Weights of a small transformer language model.
Size: width 192, vocabulary 4096.
Architecture: rotary positions, biases, tied embeddings.
Training: 188M tokens, 5747 steps.
Each number is 128 + 32 x the weight over the matrix's rms, rounded and kept within 0 to 255. Layers, rows and columns count from 0.

# layer 3 MLP gate, 512x192, rms 0.0573, rows 326-331, columns 0-191
[[147 147 129 102  85 123  99 152 103 142 121  48  96 137 110 125  90 113 137 136 151 150 158 143 122 185 127 165  91 107  84 193 125  65 111  91 129 123 122 146 112 126  95 112 155 150  81 117  90 168 186 161 144 139 159  94 145  81 144 117  89 200 172 119 139 135 137 136  77  98  77 129 138  96 194  85 130 171  85 162 195 101 107 121  82 104 153 101 122 134 143 112 115  85  87 134 106 232 157 129 143 128 159 125 156 119 112  97 131 154 150 156 150  85 166 155 158 145 118 108  49 103 156 137 113 106 142 167 158  75 126  93 133 172 170 151  63 109 143 185 226 175 166  83 147 130 130 117 124 138  97 176 164 153 188 180 109  82 131 145 177  74 110  65 144 113  81 112 107 143 130 159 156  97  90 204 145 192 194 110 126  55 183 124 142  96  95  94  84  80 165 114]
 [154 161  93  63 129 134 118 111 101 148 178 163 156 151 165 147 119  94 185 134 105  97 132 133 136 121 116 161 181 167 136 192 156 184 114 169 178 175 208 121  80 189 108 101 145 112  82 150  63 127 121 124 113  81 195 126 104 135 161  99  68 182 101 119 113 111 147 146  64 173 129 130  89 101 146 120 140  22  99 135  81 144 148 148 127 136 174 145 122 105 144 113 103 109 126 138 139 150 164 128 115 116 203 159 127 158 149 101 115 113 109 125 101 131  91 126 162 117 107 171 179  90 120 121  96 125 117  83 131 185 111 134 105 134 160 154 113 112 147 157 114  91 104 189 106 103 155 153 143 184 118 126 111 131 177  99 100 116 121 178 155  87 153 122 117 100 137  82 153 150 182 144 180 147 142 118 175 146 136 116 121 102 132 115 187 102 122 207 125 132  96 130]
 [113 134 130  89 147 197 197 169  71 175 232 132 151 145 132  75  85 130 138  63  94 141  77 137 132 132 133 163 122 105  86 158 134 137 176 230 160 127 154 134 131 133  55 188 135 205 141 126  87 110 112  57 143 147  92 189  88 110 117 148 106 158 151 161 110 237 119 133 136 123  96 151  99 162 149 143  85 167 132 129  78 117 158 159 126 118 149 179  90 120 171 110 125 101  61 148 138 106  84 123 140  89 136  89 111 133  77  94 160 130 124 144 134 163  77 150  90 145 176 127 149 171 109 175 166  92  99 136 118 116  64 150 150 132 152 146 139 158 157 131 134 173 153 160 116 158 166 146 138 224 139 135 115 203 161  60 110 123  75  98  70 155 108  85 116 137 135  67 105 174 123 140 160 141 147 154 143 102 185  80 109 143 223 106 180 116 157  96 120  99 128 127]
 [159 160 139 129 166 140 120  94 153 161 175 105 116 150 105  87 160 195 124 156 128 101 166 188 132 132 128 137  98 144 143 146 120 153  91  99  94 102 172 129  54  70 153 141 112  54 122 156  98 205 113  99 132 147 145 155 182  92 168  54  77  80  59 108  95 143 134  97  92  72 153 159  92 117  82 135  85  83 111  68 135 159 131 158 100  72  68 123 153  78  83 167 122 162 157 121 148 152 145 132 102  99 134 122 146  94 146 144  97 122 154 120  98 156 152 138 168  85  59 146  92 120  96 104 120 181 152  90 144  60 129 141 168 139 116 170  51  78 109 221 155 162 152  73  83 126 144 195 128 185  93 119 129 122 122 127 129 127 103 125 105 180  83 165  98 137 149 141 126 119 116 104 152 201 103 162 149 142 141 102 129 148 136 141 123 156 151  97 138  75 124 128]
 [165 173 189 143  79 107 115 131 181  83 116 145 110 127 108 123 175 125 103 129 135  90  95 174 125 140 135  80 121 148 134 107  94 137  71 112 112 187 161  86 132 125 151 137 138 131 132 147  59 170 115 124 120 159 138 127 146 118 147 104 172 133 145  61 138 100  85 122 153 121 144 154 180 154 185 132  57 167 142 169 132 164 158 173 129 119 127 120 127 143 162 106 158 122 140 103  87  96 190 151 136 121 133 109 133 187 105 154  68 162 118 126 101 156 161 131 147 165 170 148 131  90 102 115 136 144 138 154 211  98 134  72 143 112  84 100 132 144 135 101 148 138 170 150 172 103 124 152 176  90 155 185 135 141  90  71 176 140 123  92  88 131 109 111  68 127  81 116 119 112 124 117  99  79  88 114 104 116 137 154 172 129 136  77 159 111 150 199  31 108  81 131]
 [108 161  75  99 133 141 112 137 166 100  95 127 119 138 119  79  43 156 107 130 203 118 129  71 143 132 119 165 112 131  69 124 170 146 112 110 124 141 155  50 151 120 130  57 139 124  74 164 127 170  13 103 125 120 136 127 130 140 124 179  68 117 154  82  64 141 102 106 152 151  88  72 156  27 172 180 147 134  98  57  97 121  79 159 159 149 152 181 127 131 163  87  99 164 134  68 136 107  38 147 129 123 148 118 113 100 106  83 113 152 175 101 171 175  88 120 109 126 184 154  58 201 143 124 151 138 100 173  80 122 160  97  91  94  84 168 106 143 162 120 192  91 116 133 144 142 155 119  83 119  63 133 135 106 116 155 126 104 161 126 131  26 128 199 185 107  71 148 122  65 217  67  69 134 145 171 147  80  68 128 102 100 161 174 118 138 128 167 123 119 129 146]]
# layer 3 MLP up, 512x192, rms 0.0543, rows 326-331, columns 0-191
[[ 97 153 163 170  70 134 135 146 176  93 151 159 187 113 137 107 143 113  96 170  93 134 202 171  87  91 131 100 170 144 133 103 122 118 155 128 194 135 124 156 151 120  84 136 175 152 149 118 149 176 128 136 136 208 133 172 104 143  95 142 140  77 116  90 167 136  40 145 160 102 117 145 176 106 138 130 108 125  68 183 147 120 167 146 164 158 127 134 167 137 176 117 116  90 106 172 171 117 165  98 137 105  76  95 138 180 181  92 135 167 109 140 168 117 135 159  95 187 132 149 158 116 157 137 102 139 121 166 123 152 124 113 128 158  83  63  48 104 153 126 150 184 156 174 120 135 113 167 117 121 151 107  85 129 159 158 140 135 104 151  36 113 164 151 128 149 134 118 204 164 201 116  79 176 130 139 172 128 118 101 127 124 158 106 109 124 133 132  83 141  81 102]
 [166  92  83  89 168 125 160  99 165  91 131 143 156  83 124 118 161 125 121  67 172 105 135 101  91 128 159 197 115 109 107 132 193 162 120  93  69  92 101 130  96 102 116  74 101 131 144 110 152 131 169 142 158 139 125 139 159  33 155 119 211 125  57 113 145 135 133 155 183 133 143 111 138 125 116 143 170  81 119 158 132 159 140 135 204 111 135  88 140 101  95 147 129 142 104 153 122 126 149 142 127  94 162  56  90  92 131 147 113  87 106  86 133  92 142 100 104 122 129 102 159 113 115 132 107 129 186  93 100 126 130 131  59 141 108 111 135 149 115 172 125  78 134  97 115 136 107 156 110  97 160 119 126 113 119 110 168 143 172 128 171 110 110 148 150 135 138 123 108  97 150 117  91 121 138  67  95 151  83 140 151 116 114 160 109 135 181 150 131 113 191  61]
 [144 123 175 134 138 114 125 131 133 161 142 145 190  94 155 138 129 139 131 112 153 128 133 120 141 182  97 136 133 107  89 131 122 156 125 143 100 111 192 137 109 136 145 139 196 125 119 154 199 140 134 190 114 105 169 119 160  82 111  95 122 130 116 126  91 130 145  79  89  61  71 132 111 130 178  70 155 167  98 131 118 109 196 128 101 101 114 136 145 190 120 147 114 211 129 102 125 107 117  95  47 189 152 130 113 132 171 145 149 158  71 133 136 103  68  66 138  99 146 147 151 218  80 247  89 109 155 110 161 146 176 150 150  58 113 101 116 116 113 121 185 116 112 114  68 173 135  85 135 123 105 119 125 163 159  95 136 166 136 172 120 165 126 117 103  68 136 153 133 137 100 129 118 114 104 171 117 192 114 136 101 112 125 132 189 146 177 153 143 166  97  90]
 [135 122 129 119 151 123 132 136  65 146 126 173 139  98 120 119 118 182 135 147 197 160 131 119  89 161 128 120 162 178 106 109 101 119  72 132 155 118  95 118 151 130 114 112 163  94 130 124 126 113  51 145 174 150 182 160 128  86 122 108  95  89 132 133 161 132 194  85  82 116 153 128 151  58 115 122  67 167 143 177 127 114  92 153  89 153 168  89 161 112 104  97 138 118 110 150 123 155 196 157 149 153 154 121  38 145 123 141 124 138 149 133 142  89 116 129  93  96 118 106 113 110 130 120 130 121  98 103 101 102 103 166 105 117 133 140 135 102 165 151  94 175 130 109 115 154 116 160 169 169  73 114 124 139 105 114 178 103  99 111 147 102 121 155 157 189 139 111 151 103 122 147 124  98 142 228 115 107 132  87  92 144 134 151 154 150  95 114  94 141 157 100]
 [118 129 110 159  88 142 141 120 123 148 106 147  93 108 136 129 173 202 145 113 141 159 145 142  45 152 166  86 117  77 161 138 137  90 110  80 136  46  85 168  58  76 100  99 126 116 184 146 125 103 103 159 111 119  96 156  80 104 137 127 165 118 164 128 155 113  71 133 129 101  83  66  98  84 103 138 150  93 106 114 113 107  94 151  95 129  80  83 127 149 109 132 187 100 102 112  89 161 133 178  99 141 149 109 134 130 113 203 152 124 143 162 137 130 105  98 122  84 135 133 154  91  99 114 115 115 168 141  83 161 163  72  85  82 147 181 106  93 136 127 109 224 105 115 175 116 129 115 163 128 160  99 102 176 131  95  98 115 158 128 196 134 181 157 142 159  97 139  87 102 186  61 138 141  81 175  93 199  75  82 186 128 148 160 108 140 148 113 175 101 178 124]
 [164  86 107 142 139  92 171 159 105 123 124 211  53 153 125 141 126 141 106 136  75 103 192  75 130 162 112 139 130 127 160  94 123  69 135 124  69 146 117 128 129 176 174 114 142 130 108 136 128 134  96 154 159 156 140 118  85 112  90 120 157 144  67 176  65 133 137 155  53 168 137 104 154 146 140  76 119 123 167 130 105 133 102 133 128 167 112 103 137 112 134 137  63 145  77 124 115 140  76 126  57 119 137  60 185 180  87 142 150 139  88 203 105 133 167 130  94 195 119  94 183 144 121 111 147 122 129 129  76  85 120 178 135 119 173 141 156 124 192  58 112 154 165 127 102 111 110 167 133 140  90 116  78 177  85 166 125 142  44  83 155 139 112 108  76  97 137 173 139  70 101 169  92 128 201 134 112 116  87  99 112 128 109 114 107  91 128 164  81 128  93  98]]
# layer 3 MLP down (transposed), 512x192, rms 0.0558, rows 326-330, columns 0-191
[[132 149  70 151 186 187 139 142 141 131  91 114 136 110 165 135 178 115  72 123 117 165 181 129 105 102 127  77 140 149  54  76  94 124 122 127 142 118 147 135 101 182 165 127 178 130 143 188 103 132 141 163 200 189 131 158 143 129 151 121  71 122 159 109 129 122 141 105 169  83 165 146 109 111 181 118 108 146 135 183 144 125 123 101 127 157 109  60 107  94 113 117 136 118  70 157 152 123 162 108 116 106 130 194 101 105 104 170 180 168 110 161 159 150 107 136  87 118  83  81 102 167  91 137 120 119 123 120 136 111 152  46 127 124 117 173 123 103  78 123 126  99 111 133 107 151 119 152 156 153 111 181 150 108 175 146 120 176  91 137 177  88 129 124 180 145 103 133 142 120 192 154 122 109  96 201 131 118 132 121 147 117 162 161 104  93 151 122  77  20  92 141]
 [ 94 179 121 140 129 160 166 122 113 100 127 114 117 134  52 143 189  49 113 104 150 111 149 162 103 110 157  83  56 108  79 112  98 120 201  68 118 101 147  69 125 124 160 110  68 168 156 130 140 133 135 115 144 135  81 109 143 111 133 148 146  89 177  49 146 136 124 128 157  98 150  61 164 118 129 174 153 174  80 176 159 112 129 144 212  93 172 102 181 148 106 178 207 132 113 133 119 110 128 112 151  87 115 131  99 121 156 112 143 188  66 149 119  64 157 123 127 114 152 155 185 140  86  86 111 147 187 142 150 135 143 116 142 122 118  92 164 153  73 183 176 123 134 122 128 142 130  98 177 169 158 121 132 133 111 188 146 133 115 130 155 160 100 144 149 100  92 165 154 126 145 125  83 117 171  71 135 124  59 164 111  98 129 134 185 105 156 148 122  92 121 124]
 [125  97 182 117 117 100 119 115 113 156 156  76 120  78 174 139 152 157 126 162 114 120 118 122 107 113 173 144  82 126  82 121 150 102 134  91 124 168 128 120 132 109 107 164 116 194 153 124 138 135 118 119  94 126 102 115  94 131 133 123 149  86  56  77  97  88 136 159 132 133 122 142 165 196 108 138 125 146 122 139 157 160 130 151 122 102 107  96  88 138  99 175  75 137 116 118  84  94 113  86 135 120 121 182 129 131  78 109  92  89  99 103 103  85 154 174 124 194 116 137 129 109 198  84 152 115 120 150 132 143 121  80  93 144 117 148 117 116 105  85 113 149  71 124 195 126 128 124 210 115 178 100 115 159 103 158 125 137 160 101 117 136  94  71 158 171  91  97 155 121  82 103 125 110 177  69  85  74 125 210  89 133 170 111  65 223  89 120 152  87 161 136]
 [101  98 106 120 161 144 123  89 146 182 174 132  57 148  92 122  78 125 124 152 112 111 121 140 152 118 110 155 105 138 141 115  88 107  87  94  96  62 175 180  61 125 126  94 122  89 121 142 151 195  93  56 143 117 183 129 118  86 168 156 101 113  81 107 128 126 106 119  74 143 127 151 149 121 114 111  61 155 153 143 172 117 120 169 183  54  68 104 107  33 139  98 102 111 102 116 184 140 138 159 157 199 151 105 118 170 154 135 140 109  95 133 112 112 156 134 144 119  98 196 113 135 138 156 130 140  95 176  97 136 139 126 154  94 122 172 156 148 110 186 115 118 138 106 141 117 144 138 158 151 113 168 108  95 133 137 122 100 107 164  97 102 115 129 167 142 146 116 228  98  93 126 118 131 109 149 107 153  81 130 209 221 219 175 103 140 158 141 110 147 129 112]
 [113  82  49 132 171 147 109  90 152 125 152 101 155 190 163 165  67 114 138 156 120  94 156 106 120  97 146 107 146 170 160 135 140 119 180 150 111 158 127 107 117 165 107  86 122 113  73 106  74 135  71 113 112 131 109 128  99 109 158 116 132 131 104  99 115 141 136  50 147 140 167 122  48 146  93 193 121 126 142 159 139 118 126 140 138 136 152 113  73  75 158  88 138 161 120 161  85  86 107 182 158 110 134 119 167 134 161 133 113 119 103 123 142 116 143  92 115 123 116 115  82 144 155  53  90 243 119 103 110 104 143 168 111 130 147 120 137  57  57 136 165 141 106 163 110 110 122 123 195  73  93 158 145  98 135 104 159 189 107 166 100 134  98 130 145 150 135 114 134 105  59 114 113 142 144  83  70  58 142 109 103 108 147 143 115 184 157 160  89 126 118  60]]